config.toml
d_model = 384
init_std_up = 0.0176
grad_clip = 2.0
Each number is 500 + 40 x the weight over its row's rms, rounded and kept within 0 to 999. Layers, rows and columns count from 0. Numbers have three digits each. The size before them is the row's rms in percent of the matrix's.

# layer 4 MLP up, 1536x384, rms 0.0344, rows 487-541, columns 128-255
160:519454527531473551487503528487459471470436504496474500488482440400504586542519530492393542555539470456495512494538504446512516506552513580503575498459489513505460558506474490486491497469483500518489470505501506557544477511495491500494386507558438495487504479467528473523579492515584492468535481546499492484471477490539491457481574493507452534427491480519500495499462534524547498484447
078:458498484475554455425475567456467455503417450546490507551525502447499493489507502461525499520454459429447507493539454411468474496458415470511532494544556512497482463454476477524541508468515397481498507496524378481456492532496530547566538588520417439512497512535556457549530544496466558499482462561483425488545474600511493508544474450506497517507545522544465538546475474486536470520461
067:505473469519465574511468514504500535493416484583498454540483520477462483548487566541546500469459559467411541493467533417503501535388465512499567565557487445478460582449488483567509513432509497484518572539504471539491554581488450548511517440499484487547531476551510516521513498470488482453444543527520450465466431505534523441488502462498532449453505517479511539549488500472495530494460
084:483447474482401489534505546482507526514608539503474469473498466493486525477461580464470543528523491516504409482512563506552487479525495514559422500457510515516481505474543526423474454425541498437515472484451505534491506514467493485462478530431494608485486519494504540531582551534639495513469465533459444561542380476530588468435523517500537517492497473540495524463423544519508497440452
087:545453478474465531477571467480509442507407517464483463560543479476571542527499490542524519535552542543482463496523488458510452561573520564528526431491519417518500508576458462529441502519488502563445585509538525508508548534424498530469475493564454542496501478534506435553532540483509474507507495543496473551596499544554558458490554473449438518467494501511494458462508480504571467523553
131:510511451512494339488511583485473467529453499544460501593519488542479477498536467479434576543479548538568448467476487524485526563492479446553495466525535479506562515468526527491500515426488516442495506487474486489486523470473528491531492518501529506495508546505528485527487515538559496518437438476520497555515454499530511442414472421470514507465422482565482512488459512551474462558457
154:531499482525477485480571527501520521466490547446620455525532522380526547492503461514450519574586459497485478505541534491537499557502528468465546564501491478498480546553494493506487475499495522501488530508482549550493508504457536537457471528486469481490489544417496477525545476454493514496550477521465549550603419473441510535503529511547523491560528515489544519471514566538516498523519
128:529482389490498454502522502523480511490486515589459497457515515511492467464500494556505515591538503485525384488530544542524507533485473511519500481548470508473562512590500507540536452437524457493487537502524483504481495468421544482514453497471510533454524499518438531537519618446528520536514501442444452528519499497468529464496479523480482611531491529527488537450491493485493477519470
086:461477476477490461517464483522486490513430491537510478529470455572501517523522532413459532482468624529501529502441491504451517554462432488560502452635531493504462487475507520491574524423513395510514531472495392510497539532542542528492542509479468441483522471480619545549473503510488589469500476551442428478522480468543503466513526497469458507553537477529474518469452448447512502453502
060:580538560440459497461481557556518552505481523483468467528459497375511457398541572512511595503485513439499486465530508505481513547539523511475491481508465558573520409496552428481476531513509506576533461497480525453487575507501522612439509504475478508471512477491550545509452486531523527480516497472470543575584481424496557476453456480461454540519495477505493465487421550493566530488553
098:502587588537492533464496526422462464611482482542436483499510553562481429473503496460589498478440496545416486499526551516503540518426504433621481444513548496531438487492490586511426590477448460524523510532459481438535498520517471523498501533533460477498445528514557559544504522509532474439489511541417350522559473493593475440505478512474470531585581457514506468512495519513485456436495
103:465496460485476413512494500444490490597498490514547548560467513498500537449570555515503587466520542534490512526446587539484479503405515479530514512573474425512464544450517542455521507502495553457500519467511448495560493470488488507490495472498444531515463557497563527559500483527530472490544468597466516457498435471521512469550473514511485516533538495528478508440468477519556498423471
110:467422448510407552566508435460498494565534484528422541516508464569476627480504504495502470558600503524513416502521547459511478503472535528537506502466548498453518468473516505481452461552526526507509531536465508494517492498386438505529478506473477470488508485554473454512535482524544501536485558519515501490442487532496564448489521518508571554542384567471474488468469486550479490481549
081:506460441487405512456503558558523465539437482481512441540502517525481554478521454491512527498445531531494519459607423470465468499465433473469508421527517471509488460413481528458467500494497539530490468515522528484446496505491442526524498517497477515475547463476501563548534430548545525497489561480488448538557477528542497546513532473478397511562498510469502509435479486488477529552482
054:465467500534483488420461487507460504475479511511467455576473499486514515506517523509440507505510534519542581567522536457522475583540567526471601522449521508506483466422473487466526499476458523516462495456356506579478481568488454496453502519445498518453491489520487556481447571533482451435482483473506417520456470543457506539486503549531395481564558555501508528507470617479552518503501
079:547510407475508481498562565462459519489432485632492443456548491469530496491544611490486438526500487487488462521480482505504571540446437524608485479524499504459533518507560506476401531459508496532445495513462522553498556531536499461534473447518497513536443515437498484598497511519453534505494432538482491483585481477499529533421490465412509429554450499561531532478429521505561498563450
139:515448487477495573538523448413428485539400514501493509483548528491513544500560530491479448522589479542459501511504483508517503535531464493506490484526488503503542513475447516553486487483528569502511517428506481520569537500439396612518490447543499511535491478527483504571492503523611520441464506479475459541463502411556543434505557496520495518571502487522488515449384493541527499519467
151:527503484496526498487516415476387500511462527506424541502494479600512506534519512381472482509481478512494421477498498538520501554453557503506502539573542462497552450469487466504505499482509510480476521505491487513530505496418488455505499535451443475533454510514520496535510539521485481515444529505457499556471487460580564529447489536445464489530432531548540559547489532595538485495496
110:513458518497486436517515502483552489481511499521488496518429481423568494564529447558389453487482507509485553565462548494511494511469509514534515494528443514478473442474434486472510627465455503540485514403455524556467516481502525542521550581487504520527468487537485489551463491589464565462627485493554507492445512467540501484468578458509483475494453500544541470506445513565573429520484
081:480514473514423545468505533456475464504530522540428458521497467480552517543533637513508434550475399579426520552563594454548494430405521508428443452490511502505446489475478512464568461495460482492501538494425514532531481588512435520451488499487492544477530510435501555475499501482566486439537527576523422469457484485537529522467508538498484526581549522521476519501481469540529490458546
117:540499512507372451501533465527464533516491525547488525514432499458458476515488471511536488581554492499480486479533541587518569483495522545542494427578524409508534536502454477537514563515507491509517486508531511497486485487439508528500515524459500534417517474511548462512510543506472473496438436486469528455489488489497521490463497548471415537426474434471476531447528507482487490472457
140:520472443475384479495509496502530483515453473451540541544423473494537504486523484559505455542518497552503461596519523495506511505556561432603518475489473563423501452470423488488503505486504463498502533519466564524531468517394440497493487510460468477455481489581419471504533514566493523550543625519517485488486485476504492506457550572448524502569476548513520462453390570520513451449556
144:538471478442528537476507479551454507509479522528514435533557490475614495500458533439506458528573504478488537487501530485502510493527488452558499509431480518472500519553486482464511430514471476471479552532508502500494568510517509496507474511560449507461507561480532488546503556488596518527533517552492469555540474510469518467516532506482522516465465485510535521498504521490542472514542
108:487514499441453550490576498500478514506461544520505494509480482481625527504518555464493488568478500587492468486508556509531500501504535529527541452530498442484508552567444491543474491485517519466469531451521504523554513461446481509412457373565457478521469496550555480541590522538499483498483504478442515549482506520587519469488495590464483521462528487525515520493422502498566467483459
114:437467585507447489477516510577460490507472505543511503542479432419547443532547612432429552522504549419504513471488465501479473521563449522511481505552532444486523479481511493493547535447493400485464522566451478571494482538480480559508498475505533529469495556449504485543489515505494499537469448563508480458478463581459528471487506514488507522535524422520463499492552491473524477421450
055:435489459467511460595520461479528647476500494526453548541444535438515434530501477420412471465476439437482464511487448443488517533540469493522558551512477496526422510515517494554555514423487549501515493543467557553510513550538476550543520493531441466469482588510477550486520493420478537528539446503493534464495494507468478439547498545449524488546452492486575474538495501535520490497501
123:455462503458547494496529536504505429604453524560493509527498512450632501470473560454532469516482474494528474524478546520512540561492529515568445441511504509558491503491503511601495534494429471506477571496488495492490498559462489509490454569487449493471451522538553539494511568467579504544519564507500473525490504519516602528446542506506496542520476561569513490517503497497547457528577
137:542521495444492536562562517568527456559512514541480509528553525486518479531522530466444523495559438472400505452479543534494522521493486595475471508487518505519504524464510462540556439467428537542492506450504451480512531569473459520429465369456449550526473453504487457492526485481453464389515543487487524478470485485496540521428526531503553438458518427457541492509432497549549442434523
120:486513533544481551568498532421521500523525508550450514476520499527518506447484521471498529498483453597505477535513521457501563590511498486606477487474543479431449494537577468492454418508514471562512652493482494517529542492488480577447445525518426494490504542512482547515509489460646544398543541503480457515509455583546558506415508466497500494474478517573526474495421496498479485488524
071:529541426532441485521549582494482469467457522565538426466471515439528534532558540535500556514485552471477462519413536480524497523476464505614503508513527451497448501530525526531496584449508512507401511517528416464488549511484535510470499491494506508538456514458568497564481554502493511502489438550451517528547536514537464477432519462481479477512506477516502512471442496543581450478490
066:483462477500471512494478564497505510478494505506488492507333509508485484465537535533470533506468539506559592468424544452480517551534521466502498433368547453527488559467565484487494515460451569473540555518441467588504474533509509507477504549482476555511505511566483528467397527517512543482518503571529431583458539503459535520418529490510505497524485517487443488523496523503520473543486
143:552488447501500487502542493546479510513472561553530515476544512504581484546504485555499489515539504575488515515464477493497536518519499473487563535486440473451564539507522486486533541484452489518412526527459391591470520486494450514471438484557501485468473519445491491507497532488499491544504469501498428510576544493434527548470410552476563438475449438497540498490475523522490490494510
124:517504539522439525503499516447494528485570498455474484543472449481553486568466522483513465498523526529486514526503548422458491489482508464627521477494539485514514536479504514450468423504514519537475479456477491544500558568502491480528512555524449479489500509561534514522481493542588544389500525607513509478470450509455501539480532493451523417521481488515496495488418488523495498501556
122:517518399441470414511513519549459518476526481532511525472495521542511511534523530498512513538438484476508482531510596422502552547521482547530540455521506480520525504529517526482610480474446518474463467551485475523490486499484499501508493513509522542453516481478538467504534505533523521514499474539569440492482412522490539503421469520437523454525537460496503522455472548583505466413476
056:455436471423479437549505545562437613527512505536495449512439545424533448452534589425498482518533434463566533472493478475511542537454429478493506500515518495567478470478523407475566511495506408490523546460535502492470531473553453595478530487508435628556494499478467504459545512467500526472489465520412542503493476429428441512542529527479543466516451427527481453470511492523504496403515
047:410486478476549485570491488545454553521513487458537505549421530501586512395443489409459509486604517503536455514446538476495452522499552499466471547446490474570492538504501453542409597564495547499487477469496489499544482481512561494535509509496422435499494526508422483532531546506460535530606465465438509458471557503425438542523558527460517545470452637496562413527537509520480525487441
108:496526400480526437452492523495478454508568505544490481412523492565474470545502536503513489506446454519508511450532537490489493472437475565500453450505495487470479448479534493507356546526438520534503508499524521525482529527487420483549492492476491481512502482496500500506502525545495548547483549523479409491570477484539514503429523541504440554604511550480509534489513537538608482506481
129:523514488447478429469535419473472498569545493515415515523468452492523471439484459529424504521492517510439404513561566554564442524445508548496509402621569445570481497509524448493496556457498528562485537475518494490478563497460493514470501504522537480518480505482537528516536507529461498478507484629491469419505502583572539506539503446463501559534473508492522570509440492529547466477439
083:514511462492470516493501505566465528560517555566545480478635518451521529542517557533570534489486492524519525447575472507545479506514478486495495505495576531491527542537489530524549450525488545495452531581424381541464551516486459440506472509537428458411491512497525498509511506507529528480589520515460453512558499492505535531452554472504484473572458445467503529462531482452540496540539
120:501574454533527488461520512435515506544490523486430479565489496538514502448500593496512434518557548564443500503494565538536499521414409523492530476525535480539496473539509510514558568489531488593489524518481414501477537474491520604483486471544433506457512578496515573519451552503487509421512503436522490505572525555498516484494508480500501550480512477467503521490464445469522538617446
060:499507478487475499437473521462500532569506532465464492535545412493505461496530499558543483586486483562450550558489463565549529522540507543519550458483490546523521469449534479486538515465423507492418448528459504548410450591512507469473521493489516516480487528533454519468492498509492515504490470481461517476515503441632492516461580488463524462546479436534497542507478519535526492522438
047:572535526526456489479505579489475488426458497590490505515548539432484520466501554503527515501470481521535425452530527577505485554441594515470494483527511519475502525476519523581507463461498448466522469522502521478543531546460495507465521494499472499499478499518569514431497516538483489485510461481522433574455479441512486476512539469507481432464457501491564440501498523496559522507524
068:548532558509435447485465505489499506489552461511502512466514592491471448482487447497551502512484563495491507468478449481510539503515536517557476505460578525498450569537488570509524510501530519470518427497486485462519487560491493505430459504515476436586537553502586561475447534482513510483499454529486484607478396429468508430519470490473470498527498420464496474587512505478577427453497
110:513408513509434517494536471514488483531486544506557484562466471502560531567492506493473470529498513475527487468503509428568463554474496567549490510519584479488553500527457432450567465465472401487473557546440481590468522502419476492524515474429529464465497512492477464495470482517504523515452503580537513470528516513526494456437512472440535468482456433475535480525504518500499483440482
058:508402452499533463480558499460475476484490484550486500496519533560580466513516671532502447499501571511426444548507551419496534578546418513500494445546461478492444497531538488481545482512558490483468502502518436497513561525533406470468519502594492474529500538582482434558563529503511474443536461510566475514533538537522490534457512487434471497417471487484549461509445476563484431594481
153:463504524501468498509532447427483571477492504468506468498479486598516522522496551486449523520595497500469509504377508433513495538476510509490510494491635473430490460541510442454531462484454442521477581476501512557515482533486496584487474466548538556492505502517525479539460538513514522486464540571554496492507541468522576500482468495506551491478403456517529478546513492506510486470444
124:511511578476553464484491486515512477573451545546499423556517490498450404568479552464469543477453466534527505549483433519465497543517529483517503500515502418453482466508442516446532505555459506594481606496535503561548508521516474518516473516526482539522489606479514523509570463437524549477549494492475409517561583488567479483509477512530389556535498476471455483535475541468578520528501
119:535503478459508461480505486475453571512508508500506426487574527531489440501514508406477535501500493501380419584498527550606525502500482499512525491489520442416412446521478498475518513498483497452476476478469470489504584570492492521432450461498455530459465565500516493513548586487545493500502500460460435562535469430610512518462505568458518522541482519591522515496480561489548399452492
143:522483453445510459533495511459465432417457499495553489545479488507477584474498479507538503499498570535493525504439462467579498564492534551507634452515431468517472505486510524484524469459500486504418589458512448528491462507520497522456493528457482479530452466497569503529614514460423539482464506437522518536489495531523539526410480470473480481491417530553515587432503481511491499541439
064:472426483524518471574442527456499684473464552509467466477502531474449445445523509471526521501460504508487467547510496463483495484474516520469514504454540470560460508503533488473459473497567462462518571471505451522517532507485501491490480538419346476498489600479499552527440553460496465420513384505480475515486522467443469453484513496520519505503476500576554509451488520459535495452507
064:532542470546498491519524534491486461529490523455441475507522468357510558383531450456444481482534568424449417548478494453569521509474523550515470517507518546504556455483530508555536524478418505514541386493539511459476502596478492532490509563489468502480468492485559531488552452558499548519580482491443453531525514460478421568551471493499472524517487498466491475544472487449494490452444
053:536526513533504490485487535499501383517530487467462480532551481449444574493491565545530460528544546486517531543503497503551514495443400476485493510590514497528483406542508532513519560429479462509459371492510511432476481586519454510500495546447584508494529504440527538491574523553507516508529550514468476447468549486472490546517452490476523514569515460487523399489577515509478447431530
138:496501435477439474494511492457496488559449487531497462521530558395481421514484491443522516495489522510497513486554507501514605492472527483589536525529530474542489540484471529568379545472489509506492531494522493513433511500508508524488480492489484584500464490500623489556517514483507453458521507543502435516488428525603443402468510462424484511402429502571420510516509548561490482504468
073:582535442473501522479555494452494515532402499513575466569486584506579498550532485473508559503460585515466503540477485519496525542459497568539542450529509438493518433518536424515523491497523529518450540451512471504534601529484559454474500403500455576465490532491490511548488524491525493514564566469492520538584500438509488513448570428430479498522497460475555491493525481524527468533482
104:482520468498434504490523443488499483486557513518523522501519557459527557495541498541492492518499490421487466467493547511477493502517495495532529429552471437493463476502526472568410525527505497483495483463481464512442510475496522501512469524493539519485456539527510516549459474515500454475468493565458510471505489452479493472472463500459450487506502607525511444530540482546523464475468
# layer 4 MLP down (transposed), 1536x384, rms 0.0199, rows 487-540, columns 128-255
204:549437525521514560561480505477503416515498495444516541557496530426475513567487516511471447478600505426477540463512472613553377491463536533505487472529502556474553574480468574546563540479497466443479467544534487466498491493493525524505490509512494481483483500483449479530501508516485465520467551582522474487466539500500580494460514516550509455534450443468461528468484518533578481452558
073:477481520472456499511554457489497537498567527413511467455497484477507530432498500449472480599520496522526463445396501548482515493531610519465516507351425442486508549536516495542506538501510546471430501534499516457465513496499523484504465462431558493498507531549496519419457517541519472481557534507519543532429526491485543480484548485487456582457486536445486463567535520439492501473529
056:543488487460517466514485445538549481576511597455474518439560429575533568446502456462462475514514406559482480454506530508505560485546572461447479439431507513501513453520537511503488555517478541497490421465507542454490445437475529446553481582500508440502462441450557493524448543521501546491520549432501541518498516505543528495466480514524469521479484546514527404502509502514476454539558
066:491489535517502478509533473526547484514423518469507475466413460434435433559510480508517513495474481522491525552535438561555523477518515558527530535507476515519517494489465504538528528433551503472414460558532485541478478512517516549524448527508585515554412476475495532567464465382448464465468503424508488523468541518540482461508525516485515511486539551465536578528491471525494408435495
054:519530481522494498520420500493456482549495583492530528520549498467469475462546507517571420602546492511551525513521476543500499491580533528538536532476522489517486503520482547504528548476465502542418476470466499523530600483498460549511477452466522531540419433433452570494495484491478505449459426533512503482478453547500462539497453518545467534458492474519591508552491545566492484496527
112:555580547548481469497514417524517547465527501474536469548504560537505448541512500501458474591465575506456517542539478600462450502569464570451469497611453533584508528495539573429502472521501525605463436496512527460517512435471483558486481424449549564486531466467445511530518505525535455530501446516490439479528517511556457523546486519548548530512503465514550433490515554492446541552485
206:509470497517501484534505436436446382491443488557513475473509495491495508529498457518392462558569473533447515508467470494503529538495559441481499509535520499516504514516468493434479467477497528481463430487475580521523521448465427501556526466492461535488560499487526439468489504541411557531484499499549531514508510421530500443550454503476544485491577559508518452509484546514516481546467
155:499499488580472496479521479577478500501507526526475486503585540466509444474487464471555465498527496480435444514513459547500564527466490520524482524502458557545505485505498573474452395548466505496461483616480573462501482486486537476503538514464497473479455496498525518524440498480528461510400582487446512434526533481540505487483448471541535520540427550447467464405547482455502528558537
074:587472471506410553516578533488518518501537476481451546488570503494521503473472459481474401526478495482484419503506506469480509530551501446504519498451481495524546498517551520489470527543482484423508462494464591489491471468478545436419554551485527478522411497496499551500551419509492450483517532493607542540479440563481497496450499462547452592534523515455423470553538555475542491450471
075:501456459515569489562521386460518468528580518535519495441530620557543590565492455460491419497571463522503573476461461461522518451469476492546525548514528422495482540489434580547543509519540512452438469484516483496524454526523542417563476546602524457489488535533474499455531463513457517531428499525527453410477469550509454441516496440531481472465491492502468525548500480522479498459504
099:527438540559485530491516502577540454394562534426529490445557446468494453502470488479463543623529490490508515531464494538567503502540481490476561598439459436491483530514466485459475492479533565468491549508499503533462502514484538530528473539462501528533511506528478496468512487519535546443530516561525462486472449567506532522458450539505514458510417502462527523498520512505522477464464
112:472496552515477518463511537511529557505541508521519463517534439411455532412485480455483485578446508529531425427584462479454508535562520489399499468518500449532507521545599447506540460469479507539417497468497610498450515489492536434478435533537535533592464496521512519507521482473573498500550476518479515535545488549455516485510488461472531575465483481539464479560499530447531496555472
143:502623549521555506492480465510439527501429506453588514526503474505453492526495578520499488492429547471478503499527421509487514534541541481560461526578490545514477481479462557509514484493517442498458575536516502454527472443466461503553520440570540520575518501520483540496517494490456494503470454517497493489503527432497473466498470442505483506502518493453483458569448483494459487454463
082:498592564527514542525499542479471542435478548475566497476447503402509461492494517483442445514514523494512489486409592520535514489494539588517534541463440492505459548523518485553514471507512550510463568500503533498590545534478485474527476488467493522543448550499504565476491530412453512542540476522493470517440502451393494385510500513461438445458484502545468518540563501539554497441494
050:564502515481476507542536495486541480505509493474532480480477506470503505483476426433425427632449505493513397489450548528503584444500483549539465506523521446503512475556519489541488462568552527489384444481581569503529493472499473503488387512563475532491394471503444467486580526528576493494531497553506509489520492480477482519475541525466506527502440470469438538490510534566518501492550
044:464536520527514496520581477497505498479468591487523511504475476502427504566532451514502542565445466517502507485432515469451475433552537507505517517566520520579514535487500464476537502518517507478307531542562478453480528499496474542491490498534464491542381522481462467547495476519466487512474527502549496535544501530495428486548491470494486536526424520507475576508494492557485441538545
161:526496486468574497523493490503497516573516546508487472520529434504457516443502425520528496509460442510507435486516453570501494501595547513505428527481511500433516491502513511533588513494529493464480482493513494480572481499502499500489503512512555529514495533567491451493599536451484416476512403506417532483546486520554496432477554502488486563436614493554476529606503453507518514491405
147:483490515498508555516524472528469532524512538509577576509519525533488464455514419463528445523526462462518470518529461520503433597505572461481531519537524443434516514527477395511484490539510503479530519496525521517495521472514530521464508498470435499455467540497481568498427526529504473504537478565517500515498411525471495471470408520524438479481496494548472511568475473545587543492412
096:490504491551480562569523451547491506463573561409509522416450478496485507422526495490553502521394505560519440524542468515536470502496524497494508480522498490462538504445551561431536492423508477403437492423461500430479486469555517468462494551521540520516439540515438582461499549498560519556477506427507499441448481485521533503491457535487527427458511555504445510531516523505517582484468
065:422513484444513503503511485515506558454523533531554506503487578481412476478505488439475502623467545492546515469484545527530492461472537479496474542520534394484513495557504481579594432503529441523378484453475524538511516477496564486440463424579523549535411473432436500484548490485514523525494537571476509503509534561457542494489416464463500496422556490499481533516476511502495460502477
141:489440457490548529431555593518523505493528575515464510511445460521529491412491502627535523512527511540465453518494527511561490490487481519523541458456534486586502572519540479447572493561457466464517521468495441505462508494532544504503412456554463418493501486436504449515451499504476547477562485525521537499449555498519495575524459469500424520496499528451532417505486504504456526504491
147:481532532524479461487503487483514450546518549500506593526460511526488433542499493555530590482415545520540504497444484564452462483415489542489477495500570423550462521520457495564492566475507509487450495560522464518503457540472496489517474576539473553479423511503485490528462507473482521528488436500506433425469529500492489528525506510510472466526517512510511497494487448502493498467603
135:559512495473544454472463430502521433508549508553476471515525616536498565535485501470544558479507519503513562520498512519499522516536507457478470536398461497449492474495485566447483459515524499543442478563468499515490534492556470447434512457626511512471496498417470399523541503467541517492428547518452528477514497461576389511452432529508428515497482514555488384474487504514451485571456
084:536516522548454524503453525498461477507573600586437529515501527474516465528529446415515555513521477436519473479525549523443480513477515586494509455506537503480552479483516445521514521459529516413476467499450508375534535468529480562475513542440522485532444515490486581503535581489516537479517516591535429513480408502495466458482471478506472481575491522566491513476456520536524503448482
078:496450491510495497515484485520471491496495552526478599497595486457484508508460473434407540599565494503454468525475533497504468454441506556453509544417571447433544481486484417480498455529536553527375487511540521514437523499481510556547469497509485493573474533428491482535554474528521561434548598525552463478460448527504503508456468489518469507520451490538452513521533558498505490484510
058:526481479476459526474517581525475409534510484493462464479563512536544477539532520568603425515521531546545444507502551506486500458464594523551475446553505533505546489521489533489523448607501425493506469535519485417459476461542513490487487502413548501536481461491536480444463458515506517449512527471519528532497528501526520503430520473529453457454553495519495471497498493476461533520427
086:516370472529526462462526560476522518461555536490467490542426477480487531497457574415505469551523455537493537464517513511503459527502507483439498546518484485475479465514519473460561480455549480452381442514476524494511549512513499475451446495510483521503434525546547585533548504491466492498490447503508464517498520548475511526413500470491529564509479512542438514485557496523479445527506
124:458576527519485535502525527452526543527532516463543510475488431534506554430500561512507483561531487517451518478493551469444543487510545444473488496544474461578487551593511507489446557534507508564487499498489464444470531498510485492532483495546518593471487534515512531458476561574541481532541464475512476502420506468556517448425520520563420499532394485537558553536553492430523490498499
104:517476536493479527452512513484485493498538588437557411461503496533555540467486465469549500481455556508520558496521509532500452528534472526517471497529564481527505529458435488463526543509486517485455466480524500532485555461479485523489419536464512550467442457469583429529500558492497511511495583520472545499485499495475527596428413474532525483550439461505543545444483545486507444600540
049:501543455473519505504527525480489492453554560540505526489511536520500517539527489495471541621494513525496514514463523509498500527527519532478536495517518466519519485534532479535518545474494557465328518437476519501511497523511538537395481513527448479542336490502541549514508503485548533470540456495490494533491471499526511491506433509515497484486541427529515474526381596576493481453528
066:590437519547527515458514497434479502474540502491573592506596500448561532491458485456459480527491504512442434536535502491546513489493423474441494588510481530490502472507486464451524493521482494537432506501565585486473476517468509528508454485461453445542416546524476481445605502505541509504492540534489532428569531499548569526558505453520501505470434527500472507492501510540429499482480
171:548485433513493527511474590419487500494456551460433463468568516505519506519512551440521498491382481477523561556495497513448520546434500445530436474524453492419461493518447493469531470421573462505478477556516534520513457543512480534453503489569498503487415481465454500457582531450561529517501555515476477534590473511471478582514546467491468512543510516433418545594524461496484497534469
099:481445508511528459591531479513418439575563470463472463414510461573536475568498483457494473507476477463492525507451546481450529483561525572501478529515550557566582477434536428489451543440464488474486463528544469485500561491537454427489516507429447495529481459475459510480532514477552598502551480490472503512462461538501490552535523501573448461521450537462569490477462534490433480613648
117:530453482470529555476507616563511571470540507481550555504462441479512528497491458550498570533512526387531509554562566486537589496520443522511553427465440431557508549539501473504507419516507536452518453430525539484543510541497518607494472461494500461496472464500529470490501523518532516471483489542500522503569421531474554456446433526455538480494474520516582450491471614610513472443503
065:600535489495466525457523464492482474511539469458436610499608490539441555559508411515461511482482538573436457470537489543508441487529506520516408488514524521545488529525482584496454453525512489532534445542561508538481506518471536404566466558520573452513510518507544527545446495500442524490531581439596448534486434551540493469463463513422427519477570518496444489518466491492533463595482
057:558498499525372505408517423471530445421453440534536457481513499490427511560529460546462486532411487519552547499535533590511458502474419477517508522480516560435511496453511530508511494442484488509556494493554431551436519477518488451501464498565577528487491448525515470456465473482542414521436477497453489543496466505511517548491428468509552533537518421446410576418553511484504554516529
084:474506518549468464595522529549530515423437544490401508513414529437494599466509475499412448503529541462491489532478480535493515466500537535535545508465486494494493512501509464543487516528525539535443536500458527475511516477554463529520404491409488523477499504532525509498498497512492533451503524457450583516451488455488502550549455407510472476483475552550513496528570483513495494481600
108:441465522559431531456510482508499494459564445511511498520438498521440406418608490510528586479529577449498421475597481516455469517485562445523560489469471516467516472483456546500472531525461460496448471456512508495509535424533579488533516490484476514574421475550498453426501493556446478524483502509518484473507575542497445478532546455537563525556418527474536431472520484478492508439457
061:575526500472517568578484458507466483503506524456545488477525573601485416506526398484472522547484529434455458461468485519494527466527555546503530489527488507543525427496455535534525463574467517491378479492535558499568520514463463484482474501615452451538487513507481427462558480508471509616521548439475537495503487454566455462555524510463488562490498487489539459514433482541473488497473
116:490473497478565544401503487488506484430575541517628436537474519510448457506494434485485530573523512512526487506523464403486512487508476497547560526482465486454527447511515495502454518620461529517418530491469464476485477490489490380513490505469508469460438524521465458499459531485420545482510601445495530548367567467534500510453504505478515502470484556511530556502508514488507463439551
066:485503525465500490492494508484530496543514481480567532409491501510493532524500511494407380526422491458474455423520472445492550409537493443453522521559485516504472574557445509541526541541521489454433495513549508512488510476564502476552498563604539500585525436512527451493474506529453521500533562511502500451488493514440514413490448474527542575426492573537433456459450471460506564480423
057:501529473415475492524544436480480526473508581449504458456494425541506549453462488402455466497504465522473583484563540438519469568528411507493464513536553469546500423483504458479529509574506538564519457482502449479491507514539490516519487534509515524488480515501465429609576493478601468495435577505472531432582507447581542502513491499530508552526541496481541476510508579532539507493530
074:467397504513501486499479504522471547510509479548459444474451394533472526458507455501443458571522478505488502535545494563502448514505430464537516537501476472471502509545504523479492534538523442502509498513474491509528498466503530593562496527468501515421453485547464424493581517492452502504483551530462500378463550504457459533547474603479531566430497597520569513486419488565501502458454
069:453428540445552514399565516464527526501505492537463472536508536495552500483468538472487515527575542465498466563482537480515504591496509563538486510474531402468559397500525488446475495473535519519458519519499478503519507582484462529485402421496542480495397499528525502527567535471533495512466506587513523452480431479464485558496483475494499498600543497554505424571517548497589449427502
045:567580473480455499543523525499495533505505549494473515493488476473477542477515504508523474603433443536540552447496495525509468466566553498535537522466508501555475532491461477417478506406498507523438506536496488523474494487528434513434507513517524524484382499508467576513419505534496494523462430458480483473466448529488548484524502544536530489491497474434502452483481547505502542494538
167:502470464499513501430473545604513562529456516501533573511541549468493415486527504544513587465518514501489486517536491563486511461458444497526514562454527507538609474481467454469515540569526524480499489477504470474489503447540509539446482481481537511473447517528501511494511520380467499472566503460508487452508491532532436523486541475516479506520611419555525512471528543511432487509482
121:529502480483468473453518541519450473442459470503445530493433551492454397491499499575473437518465493496423477531437508462520549503536510556529512537464465567492501427446552532467481435520514473489455410516514511494483486484582490425438453515507478439484481510550505509515441519483501394504488516482436569468529551489468442516423456499443509516471528579536585535515566569512429486510509
083:521365534467534479540444511533415544472464458482450498549438527465512458444514517432493466466566526507490468479524447507520490522515525571481460498535538562501499498499535578516516501532511457488403470445489502536525461445466464501482475514551489458518420431430441502480519480478461510465521517515579495523477472518492508463450554502494485522608561529514481470465487528530525412526516
196:442460551531514546536490520524486498591448502448490463475505549548456542479472480421479609506469508458493454480523514541505369487456519577459453513456467504493547471492523542460415494496520517551443506514510483437484495458481455509469457492467529625447535510433455457487456468479566500523543494540529435427493495557518496512563442584509544507613490549437439445578488523517493466478499
075:507551479510422510363562526497538450472483485476494562493533518514485524544496438502478519480526487507499512452466487509497536544534491525522512508525470503504500479508470543493504542461483500547491456527514531449506477511526521470492439466537605459502458484510525420485579471532474558519491652461524466484506498505537565515523390467451451529476515537436450458582467474532492498511446
063:504498448463439564513491446522472526499479452557508468482445526453414553540481572528482549502520430513560554485464434529430522523542519525537469585513495494464457612545434455490474429521497585437458518569501500542512516485583473527435484503583542457514522507465482463530428506491435468522405522560513482512471473482567520521544504450484508551499591480527499563494507502519518484518493
063:518574556501467516477469463497488603466447524521484437515479495563513508462510464508451489488561500464517538479447511487515477535496526498492488464466492554557513569511549475463518388558524503499546534476495411597530511456505520525544503536553432508462471484544468475509412461446460477487482529479525580594474428510540468465469519495510523501435539518578547533525446459511552562520499
135:464502477535452551471509514482503527538441440533482489468440511561493476486471370516505460486498525534485517475479510495505564454523512507515491534522526528506574521516470475460480434468501555579496513557486574431489545538506457509517474510416443503539472509460525505571507523489576469502533467465478480477526485496523450534507465477439507464465434561484471483508468556465498595599521
054:467461463524514488537520508564507508524509565518482489469566485535408529490578540515535538575479481479496557560523487474555541478488515520486520420469579494607484491511471489443548504565487476479413489493461521508416475437469545479476489525525501503476406503464433533525418509483522472495460477535488535523448496501464523462569417507482489537497529484470515461515518545553475461462519